config = dict(
    n_kv_head=2,
    head_dim=128,
    activation='relu',
    qk_norm=False,
    init_std_down=0.0038,
    dataset='wikipedia_en',
)
Each number is 128 + 32 x the weight over its row's rms, rounded and kept within 0 to 255. Layers, rows and columns count from 0. Numbers have three digits each. The size before them is the row's rms in percent of the matrix's.

# layer 7 attention query, 256x256, rms 0.0682, rows 214-255, columns 128-191
122:102156107124050169125172103164111191079085187115128115097153095108095186074183097140154110117104137216122111122145132092137130150065136114164132126087108148124185143110169120108135201124155098
117:197138143170141114143181080118137090106141185146137118098188130141091117119142159130151111110067149096169121109121173143112188162077168128136079158094112206154131125124080139060133174170077130
119:149111131109119095113163166144142106149166109157125138088146098142125125084136078117160095143125125069098114179163082181078111106105077156167165158197107124138154170106132097123101125151130134
122:176148134151126164172136085150102153114110180147135200136059129143139110192135183103152126128142158129163154142138141165126092117117115119163111109072143102163144114111125086135153120126130141
120:130157116156117138127106144102137142127092127135165145095141127114121116106080089139154203156115118094106083081025137125094116154124117079110148132112112158107168175126184096133133185137201115
127:088122137198168129185199113111080123152137130119103132152146102143078144150176173135068124111106099138131136112139093134100173117133138108077066090120170078099101064090171125073114123086105071
122:148065105135140101139165089091141167121137138213059080124134119140135174107108110114131077153089087151114081153141141146082129098092131135102099157122168074132191140121167152099091106121112103
108:107117154150111111186130153134172143157146162131108132155094195095159083146054167164172116148141151120182174100135158140160155080142135098114116056122130094141086154138113183127134123125097165
127:142130093129116080185114094142120128113108089150151083113122085136126125167116152183124154157143110218084106157147122161184107174118202161114105140143142132137137107105134177141109142131114118
132:150105097163179106162118128137092126089149112183192060109084108108119107129145163129145194082137098121164044109204131160149134099167103114163039144086129163122124071131137123147067183119133107
127:162172119139122117139143123141157149115121158111089112047185142118132137217119117141097088080132207092186123144126131142118132172125176156096153064107126099147141160160096104191080144073065140
127:112115064077078094154179154105127117064067129139125152129154110139168159151102127176134099059081124129141124121113097145109150092107146162074185134154148136138125165210145146104120105133092158
125:148118113130120216143205184178212112057132104083135158173142186144136174149091100147203119138123161067149054131114136143142109163130131164069105081100170166095100111091145154131111121128107144
131:167106171161102101111115139089143113169117133081133144140117130156082096182139182144111135161117157106114104124150190111111195145119065123114097144191152097141080085169116085165107092153147083
119:119140110098170059108098189032096118093077080143138097083087109154191101147138119113167147143087112157074144124139133079177112154075132089156115195112093156149112169152122174167102159138130146
110:087116139110133124117132085142160109101080090151095126105108186124168170121139179114147089159193139172158118124110190144081160106154128091190045078193146181102137117086137162075156068121118069
118:144112121111134156091192122150127136168115158167148033129112102140138083104135104108180232118161128172079117130097084090174168092135111148170067174192067149107119111075115068135136115138069057
120:116167152084146177156113121159073222097089113122133163127133128140077168076099097144113157096137110154142146123089063158084115157138110151084154186166161111204163214108173139103146127164140081
114:156163091147144120088078091100125109148139129098158111101114125148137081132112185139083134158146164152126157118088085090087143168122119102151140110162196155129113146123142141170083143209202165
125:133120133153148115129120071110180156096130139151089136150142119113092178149167109125124072102132140109124132122105133090095151126142096148122095167082078123159161091079208108141137105174110123
129:051140179123135087134131117115132179148157156092176149111132141114109119112149091116139155139157161110122126094133123130177100123087149157129158127086142138156122122107096166144218134166132094
126:129126170113053127140146098129097091085138158099153149088192081099112161101115183099138147069179110081121176115107099139109111135109137091128146127159125149145144124152133117122095118092136024
122:110114100111144095106137091182167145125168151099130146110108125115160144126126122159144151160146114170045186034114108103128128152077161130106125093134161110159097114164158141130152113100106046
129:107223137123145100091127086094110126153095108139179107107204140122114136144109103121128154097175143130124110106128096103165117138134181124186106159096173130131113114187204124100153150213151088
114:145164107166142121075177157085152160150124123197133106146105139129067131146114095116150109118145181086086119137157113088133092080189138108162140147110092079107114156101157085088076104131100136
130:146108186168153151085140162165108058066101129123142099091086084112159101136129141143149096117150126098129184112136093147178142127198129162132123066129111174149102083157094127126129081118134138
117:150083104111120124068192106136087138116103102116135163077104109102136083119155112146155136152120125140212107108091100115115034142146143070111161139099121108104142108175106124159160097106179084
120:109090140097146141127152146125142105097138144056122158099136102124158111124141161188109079170146162097159138135128134143084116153141100110157097085162086083150171114096148153178186142161089139
121:153164064108073041162078124112071128147122165123151161125168165114197134081097078077125111122125141103132119130097140185164129157111089141124149127164147140119143094120138108150166095077121125
126:167167138103072135141119179110111134110149183107169144118127131102161185117141193148111068154123110128149131098086089141117171145145109139136077084109060151181105127069151150185157131113142190
113:138105144076097069159127184119170156181160162127120163120070174075135096059168127086164132082180152167074140190095120144189130148158144135157173102110154113141181112161075127121174071152139160
116:116128097145129120115123112140164118175126076178120091148112132128141169125148101147097140106106117192141104150126173130131167185135133198118170135079117116128124085088136099111127073132142079
121:142123116096211152177135135088148154155111089170196081172178135119135131139099158117125143085121105146132088125119091057130140130155126161121105138105123134143194126093114179148122084084089150
125:124156078098149103134133119120132118163153131081126157160080130125139129146161079151167124148150112118133164154132175119147138179092103172137140103148080145103170070094170150131154083112108136
118:182182074142105115114126124113099086155182114182126124132114108142128115114132094077123093075165116101132180140132158152082075146157113112117104136188132126153174140137077148122159131115152143
126:116165113160177152084088077069056095113109193120143122175107165154139135089143063139149142161102175149097131079102093113150152078187174176131128085116081183180067155127139118117202140121093107
125:109113110145095178125152142137181131141112070101141112085191038109123147084065131115120153103144146125131119117108090158158181133134150136137086174101124159133100106112155091115160156147122089
114:186112197134103108181159191119154166098088156146147127152131154183114118099106093137154136176139104038111151138082098119181091080151136139083137135166129142103126134107167061081165165139112153
126:082058135095143141141188173127174055167133117140108104139102112134150047143141162143125122134170184160101156136102168129129142131115089092148101156114108131129179092090105109148134137138135101
119:205079159184169118126102083171140138116121130127121115168175109142132086098065158150133118170184091164127164133119150142159142096136118158057168099102105135150123098156140087131147114178150135
116:122112115115187056161143090110142129127171087098140083119105147162194121168164113190079114105071106128132104134139160118129147100097136097131116126126144127138120175158126162081100143153131092
126:132204154185082079156194114137073172171146097102136137146084135117075117142095148107108133108078119094088151131085132137078157148117088173114169143158174152143147119096149089176127147149145096